Part of a small language model's weights.
Size: 14 layers, width 768, MLP 1024 SwiGLU, 90.7M parameters.
Architecture: rotary positions, tied embeddings.
Training: a variant of SOAP for these matrices, 981M tokens.
Each number is 128 + 24 x the weight over its row's rms, rounded and kept within 0 to 255. Layers, rows and columns count from 0. The size above them is the row's rms in percent of the matrix's.

# layer 10 MLP up, 1024x768, rms 0.0975, rows 103-111, columns 256-383
size [ 98 101  93 100 104  94  96 100 101]
[[113 143  99 120 117 121 151 149  94 119 111 106 119 133 117 101 105 122 101 123 125 126 118 151 128 138 154 137 133 167 132 192  93 155 130 148 139 169 170 170 122  79 119 122 122 131 152 152 102 132 110 140 114 108 128 114 115 126 133 136  94 141 108 120 130 120 144 119 157 109 134 100  95 153 111 160 184 126  89 148 115 145 166 147 126 178 113 106  89 143 139 128 172 119  97 165 122 152 126 154 131 105 100 117 135 112 176 155 115 121 158 157 132 144 100 149 133 119 186 144 138 133 126 120 116 122 141 163]
 [119 109 162 130 148 137 114 117 117  63 155 162 113 146  96 144 112 109 120 135 132 133 125 157 106 115 138 147 136 115 108 102 137 118 115 144 156  97 118 129 126 146 103 126 143 113  65 112 118 140 145  97 128 139 140 138 151 131 131 161 146 110 131 171 149 108 139 143 143 103 120 132  93 113  99  79 119 125 142 192 111 117  87 145 130 132 119 123 124 128 136 109 116 135 117 149 102  99 139  87 145 139 143 145 164 183  93 110  91 151 123 178 158  90 143 152 114 112 120 130 122  84 115 125 132  95 130 115]
 [137 134 100 122 155 149 106  83 149 144 114 143 118 148 185 100 118 168 136 114 143 121 128 144 143 148  88 126 120 160 156 124 144 118 115 184 122 146  96 127 142 168 136 183 142 156 156 142 166 124 166 123 144 132 146 167 154 117 105 116 111  62 123  91  77 129 112 192 115 109 161 115 137  96 153 195 137 138 130 123 125 145 126 148 148 139 152 144 127 169 112 133 180 139 145 171 110 110 142  94 131  76 118 121 112 134 129 122  97 126 126 124 129 143 117 140 111 100 116  96  96 122 150 143  92  95 104 157]
 [144 136 154  91 173 144 119 122 151 111 128 120 151 155 122 107  96 120 117  99  97 133 114 130 134 132 156 121 158 144 135 146  69 172  85 172 129 118 130 155 133 123 134 122 134 117 186 120 159 165 113 124 117 139 161 152 132 146 128 121 143 152 165 144 110 110 116 120 126 127  86 108 134 162  64 128 142 113  94 112 152 151 173 104 101 154 145 120 108 166 170 136 138 108 156 113 140  93 115 115 165 158 114 152 121 103  61 105 110 100 172 186  75 126 165  64 115 102 113 108 150 123 109 123 115  81 143 165]
 [113 113 121 138 116 174 179  95 124  81 139  96 147 122 133 133 166 159 146 162  71 144 167 108 106 103 179 131 126 167 108 162 141 147 144 160  97  89 155 181 100 105 138 142 149 108  79 186 110 125 106 158 136  88 113 134 139 162  91 108  80 116 143 100 148 126  83  89 123 107 164 153 136 129  99  93 128 151 108 113 142 151 134 127 157 106 145 132 148 149 135 152 148  90 154 143 141 140 174 145 152 112 127 124 179 128 109 158 123 120 147 127 125 126 102 150 150 112 138 102 158 149 113 129 133  78 173 111]
 [119 148 106 138 121 140 121 154 123 172 169 131 106 130 159 124  81 108 107 101  93 102 127 141 135 128 110 120 141 126 146 146 133 145 132 131 106 100 119 122 135 184 125  89 111 134  84 125 111 102 114 141 130 124 125 127 133 111 142 108 110 156  85 100 158 127 151 106 161  92  87 136 142 105 110  92 121 154 133  94 133 111 115  97 113 108  90 105 133 128 181 101 127  97 124 119 168 109 154 118 111 103 177 183 170 131 159 166 124 164 103 141 115 107 118  82 123 151 115 136 106 113 119 151  83 120 186 183]
 [202 142 124 124 144 122 114 148 101 141 141 125 121 124 124 127 132  97 137  93 142 135 187 151 124 149 131 115 104  83  75 141 103 155 147 149 158 144 105 153 116 174 145 137 147 150 154 149  72 116 110 131 117 103 109 147  98 188 105 126 155 144 165 132 205 113 121 135 133  68 118 166 125  95 183 130 153 110 165 149 127  90 129 124 103 143 124 136 125 181 144 159 133 119 141 133 113 121 161 111 128 115 135 172 109 136  91 120 129 153 126  99 111 117  96 121 121 125  99 135 128 138  84 124 109 107 101  98]
 [137 142 118 132 120 145 125 112 120 100 123  90 114 146 134 138 130 113 103 103 106 145 118 126 143  60 141 134 134 148 128 139  87 130 159 153 132 134 142 139 101 131 117 127 131 140 112 125 120 101 123 116 166 107 119 138 129 127 123 131 156 159 128 116 117 134 142  92  93 154 101  76 160  70 114 164 145 175 133 129 114 131 109 130 135 109 130 150 133 121 166 140 167 103 152 156  95 130 138 146  91 155 154 181 158 171 160 167 150 145 115 117 120  89 151 155 109 136 132 161  83  90 126 137  89 126 135 130]
 [158 141 139 127 115 111 120 136 147 128 116 138 154 109 119 131 127 108 147 108 139 121 127 102 143 136 108 102 104 128 139 112 146 146 124 106 133  87 160 138 117 139 132 132 112  82 112 117 152  95 100 125 112 134  76 149 142  92 157 144 135  85 147  85 132 107 102  90 120 179 136 138 110 140 102 137 150  80 107 107 102 153 142 121 125 146 142 148 143  84 156 108 139 165  90  88 151 130 138 130 116 158 114 172 125 113 138 112  82 127 114 137 135 112 111 148 108 113 157 160  32 148 131  97 124 152 105 136]]
# layer 10 MLP down (transposed), 1024x768, rms 0.0961, rows 103-110, columns 256-383
size [104 100  96  91 107  91  97  99]
[[141 128 132 101  83 115 132  64 142 146 124 136 119  90 111  87 126 142 109 114 152 170 127 102 127 124 149 115 132 138 102  99  62 161 175 142 129 125  93  76 145  96 156 119 108 128 153 122 146 121 130 141 109 161 145 156 105 112  97 138 129  94 107 113 136 103 163 118 139  87 108 144 100 140 142 118 130 158 145  91 137 160 119 131 133 176 148 125 118 145  82 134 140 119 117 106 126 102  88 116  85 154 145 114 140 129 132 137 125 131 131  99 175 145 117 133 128 131 106 138  57 134 137 150 118 148 175 140]
 [112 175  95 155 170 120 143 126 103  87 130 141 120  86  94 119 113 120 144 138 160 120 142  98 142 110  67 127 150 165 145 157  92  94 116 131 172 166  82 139 131 142 124 139 135 129  82  95 148 166 125 138 134 113 100 190 124  99 131 146 139 100 142 146 152 113 108 161 144 159 149 156 155 117 138 127 143 134 154 113 147 121 115 132 137 138 135 140 107 139 109 100 102 116 157 124 144 125 156 137 160 142 149 149 105 216 138  99  81 142 129 154 126 162 134 110 113 156  88  90 110  95 129 110 117 117 134 120]
 [144 141 144 158 153 107  91 145 163 141 121  84  95 154 127 137 152 122 125 147 104 105 152 137 150 117 125  82 151 105 150 118  74 158  85 136 111 149 127 121 116 133 158 123 113 124 138 131 117 149 114 142 133 100 137 157 153 135 114 137  77 149 107 151  90 137 126 109 132 114 137 111 102 127  73 173 121  89 124 147 121 115 106 101 151 155 158  88 124 135 129 143 151 146 101  99 114 109 106  82 131  89 119 118 143 106 131 122 116 104 143  83 139 131 111 124 135  85 157 114  86 123 135 165 170 133  99 134]
 [132 168  76 123 156  99 137 127 136 129 111 146 121 134 151 116 129 182 132 133  73 144 118 164 127 123 131 162 167 121 114 114 101 111  90 165 126  94 122 152 132 109  56 163 131 119 111 115 118 131 110 140  98  89 113 102 130 147 101 162 135 178 125 128 100 121 183 133  94 196  92 142 117 111 130  72 141 136 117 114 165 120 105 141 142 134 130 135 102 131 152 179 130 103 135  94 127 128 138 134 126 108  87 123 103 136  97 108 148 102 123 131 116 123  94 121 167 119 150 124 144 151 136 114 159 100 117 116]
 [141 164 150  90 139 157 105 117 143 155 149 128 152 125  97 126 135 160 133 169 176 179 113 108 128 109 170 133 132 134 147 113 106 139 154 148 102 120 136 162 151 128 122 113 148 150 135 161  92 158 149 139 172 112 152  90 125 148 124 162 111 163  85 125 205  89  90  83 147  77  89 120 183 115  74 166 111 147 116 125 160 180 170 131 133 113 126  99  99 165 107 146  75 150 170 108 130 141 145 105 138 158 102 113 129 130 157 149 132  81 136  95 131 128  89 132 151 117 114 153 145 116 139 108 162 124 132 131]
 [163 158 124 179 122 112 111 127  58 136 103 125 149  91 136 143 169 160 110 123 135 159 103 138  99 145 137 144 102 131 130 133 152 140 149 128 153  69 122 146 114 118 184 127 136 173 120 102 151 158  93  99 101  92 144 118 130 109 135 140 121 142  86 140 132 103 115 123 136 155 122 113  91 113 157  71 124 168 111 156 143 115 104 118 111 163 161 100 156 150 140 145 140 140 136 125 135 140 146  99 106 111 113 123 106 117 105 117 133 130 165  91 139 107 127 113 124 113 124 106 148 122 138 128 190  77 159 112]
 [104 144 102 135 131 158 109 120 154  99 141 162 154 120 128 100 116 145 153 103 138 134 116 121  96 140 115 154 155 144 105 165 156 162 115 147 127 125 127 104 165 147  70 120  99  95 155 100 153 125 136 155 142 138 152 146  87 136 133 120 128 123 162 170 142 109 127 107 125 128 103 139 121 181 119 140 142 102 107 111 127 105  95  96 111 149 130 134 124 136 115 182 138 149 127 124 170 118 169 169 116  73  87 145 131 144 105 159  88 129 114 123 120 132 142 124 106  89 121 117 102 150 124 109 104 107  99 120]
 [139 130 136 106 102 125 119 145 111 137 102 142 111 105 162 109 117 123  90 131 139 161 188 125 119 145 113 125 147 153  79 136 135 133 124 118 134 121 134 166 169 118 131 127 147 178 136 119 159 152  89 133 117 103 137  85 144 111 150 150 162 132 131 145 116 135 116 110 134 117 181 143 125 133 132 137 147 107 104 110 131 162 150  97 113 102 106 116 138 133 123 161  96 128 124  71 140 132 128  84 179 128 119 130 103  94 127 118 138 151 111 114 137 106 186 112 117 146 165 115  83 106 117 121 120 134 100 135]]
# layer 10 MLP gate, 1024x768, rms 0.091, rows 104-111, columns 256-383
size [100  96  98 101  96  99 101  94]
[[106 141 145 164 193 138 108 144 144  94 115 146 108 152 102 131 154 107 125 132 120 124 165 164 105  97 141 114  80 170 103 117 127 115 132  93 165 126 141 154 134  88 132 141 117 126 153 104 158 124 174 153  97 138 111 154 116 137 137 114 157 141 109 151 141 137 124 120 159 137 133 102 147 157 194 164 128 102 147 114 157  89 125 129  88  99 134 166 171 107 109 104 139 147 123 126 111 175 133  88 136 108 161 145 127 149 145 142 126 135 113 157 147 170 158 147 135 113 121 132 108 142 158 146 125 148 144 112]
 [146 136 130 113 111 114 142 112 151 151  99 136 144 159 105 146  77 168 133 123 156 155 121 176 126 122  97 117 116 120 110 156 124 118 152 142 168 121 161 159 153 149 144 159 126 129 108  92 111 161 109  98  99 130 132 112 149 115 163 134  80  91 145  99 133 136 125 134 149  99 172 144  99 108 134 182 143 162 163 115 111 117 124  99 162 107 129 159 117 136 125 133 104 152 127  67 100 119 116  92 133 114 137 139  93 143 123 161 141 131 131 139 151 111 143 142 176  99 101 113  95 143 105 145  83 147  88 117]
 [123 100 114 136 132 162 141 158 117 137 144 125 137 178 135 121 182 136 127 124 118 122 168 148  89 154 122 147 109 134 154 122 157  94 154 114  86 155 113 126  97 108 133 124 105 194  76 122 130 163 109  87 135 130 108 110 111 122 128 126  92 147 138 105 195 179 147 148 139 145 111 123  73 163  85 136 125 123 138 188 166 109 126 125 129 150 134 122 142 109  91 122 100 159 112 143 127 127 141 101  99 104 100 166 131 175 139 113  97 125  78 145 125 114 130 148 161 103 136 152 130 141 136 128 174 175 140 105]
 [136 107 149 123 132 134 164 110 159 110 109 177 163 142 179 143 124 128 105 148  81 131  81 141 128  97 121 164 126  83 151 111 129 106 133 113 146 105 143 152 128  81 114 151 136 145 154 123 127 121 130  93 107 114 127 144 115 131 125 123 128 164 141 133 122 159 152 131 127 172 108 170 123  91 154 130 128 140 161  94 116 181 139 132 116 165 134  94 155  72 155 119 114  88 167 157 113  87 142 133 184 112 147 123 108 130 137 125 125 112 129 147 116 147 108 119 147 127 130 122 113 121 103 107 133 128  88 141]
 [114  82 147 140 135 106  86 178 113 145 110 127 138 111  82 150  81 129 116 140  74 110 130 159 121 137 154 150 163 128 148 150 106  87 106 103 142 148 122 135 126 202 140 181 129 122 119 146  83 131 158 105 104 196 107 120 162 165 106 120 113 133 129 124 144 105  83 132 138 157 151 153 117 149 164 121 136 179 147 147 157 117 110 177 104 110 137 134 113 104 125 123 105 113 112 126 146 118 132 111 155 130 157 103 117 107 152 160 132 189 121 122 151 150  86 155  94 111 150 166 108 142 161 111 121 127  95 133]
 [149 118 110 109  99  93 143 116 139 131  76 121 106 109 132 156 204 113 104 183 162 152  97 141 105 168 123 162 129  98 103 150 127  59 114 125 152 152 119 154 112 104 143 164 153 120 151 143 135 165 141 139 118 160 108 136 144  95 118 100 148 134 102  90  96 130 164 120  80 122 119 161 134 116 119  92 145 154 114 128 119 126 159 148 150 156 152 132 121 107 138 113 126 151  96  91 121 115 135 125 112 109 132 143 114 122 118 136 112 135 128 147 144  99 118 115 151 102 106  99  99 126 124 126 144  93 153 147]
 [132 135 109 119 106 115  98 132 103 141 125 147 122 129 108 108 179 154 130 111 176 149 144 118 138  74 177  99  87 120  92  87 128 157 123 101 118 104 159 176 155 142 136 103 130 173 120 119  97 114 124 101 145 152 124 126 130 141 122 183 148  83 156 122 132 116 119 126 133 141 142 122 119 136 158 152  85 101 116 160 137  96 117 134 138 129 103 139 138 138 149 154 120 117 129 169 134 116 133 120 136  97 131 112  98 113 122 110 100 102 135 135 122 128 173 135 140 117 115 159 155 109 146 140 146 141 131 132]
 [111 122  91 145  93 134 156  95 134 137 143 131 160 138 168 133 161 191 106 115 141  64 127 110 137 110 150 154 187 143 170 113  89 135 142 163 141  97  56 149 192 150  90 154 120 121 120 104 127 146 106  83 119 143 128 109 131 130 159 116 100 123 100 144 127  72 160 127 140 124 100 108 111 135 114  75 191 134 125 142 100 120 118  98 162 136 112 140  95 137 117 140 166  99 102 117 110 170 135 142 144 152 106 143 140  93 152 106 176 133 108  98 131 102 120 138 104  96 154  84 154 177 143 175  80  96 173 128]]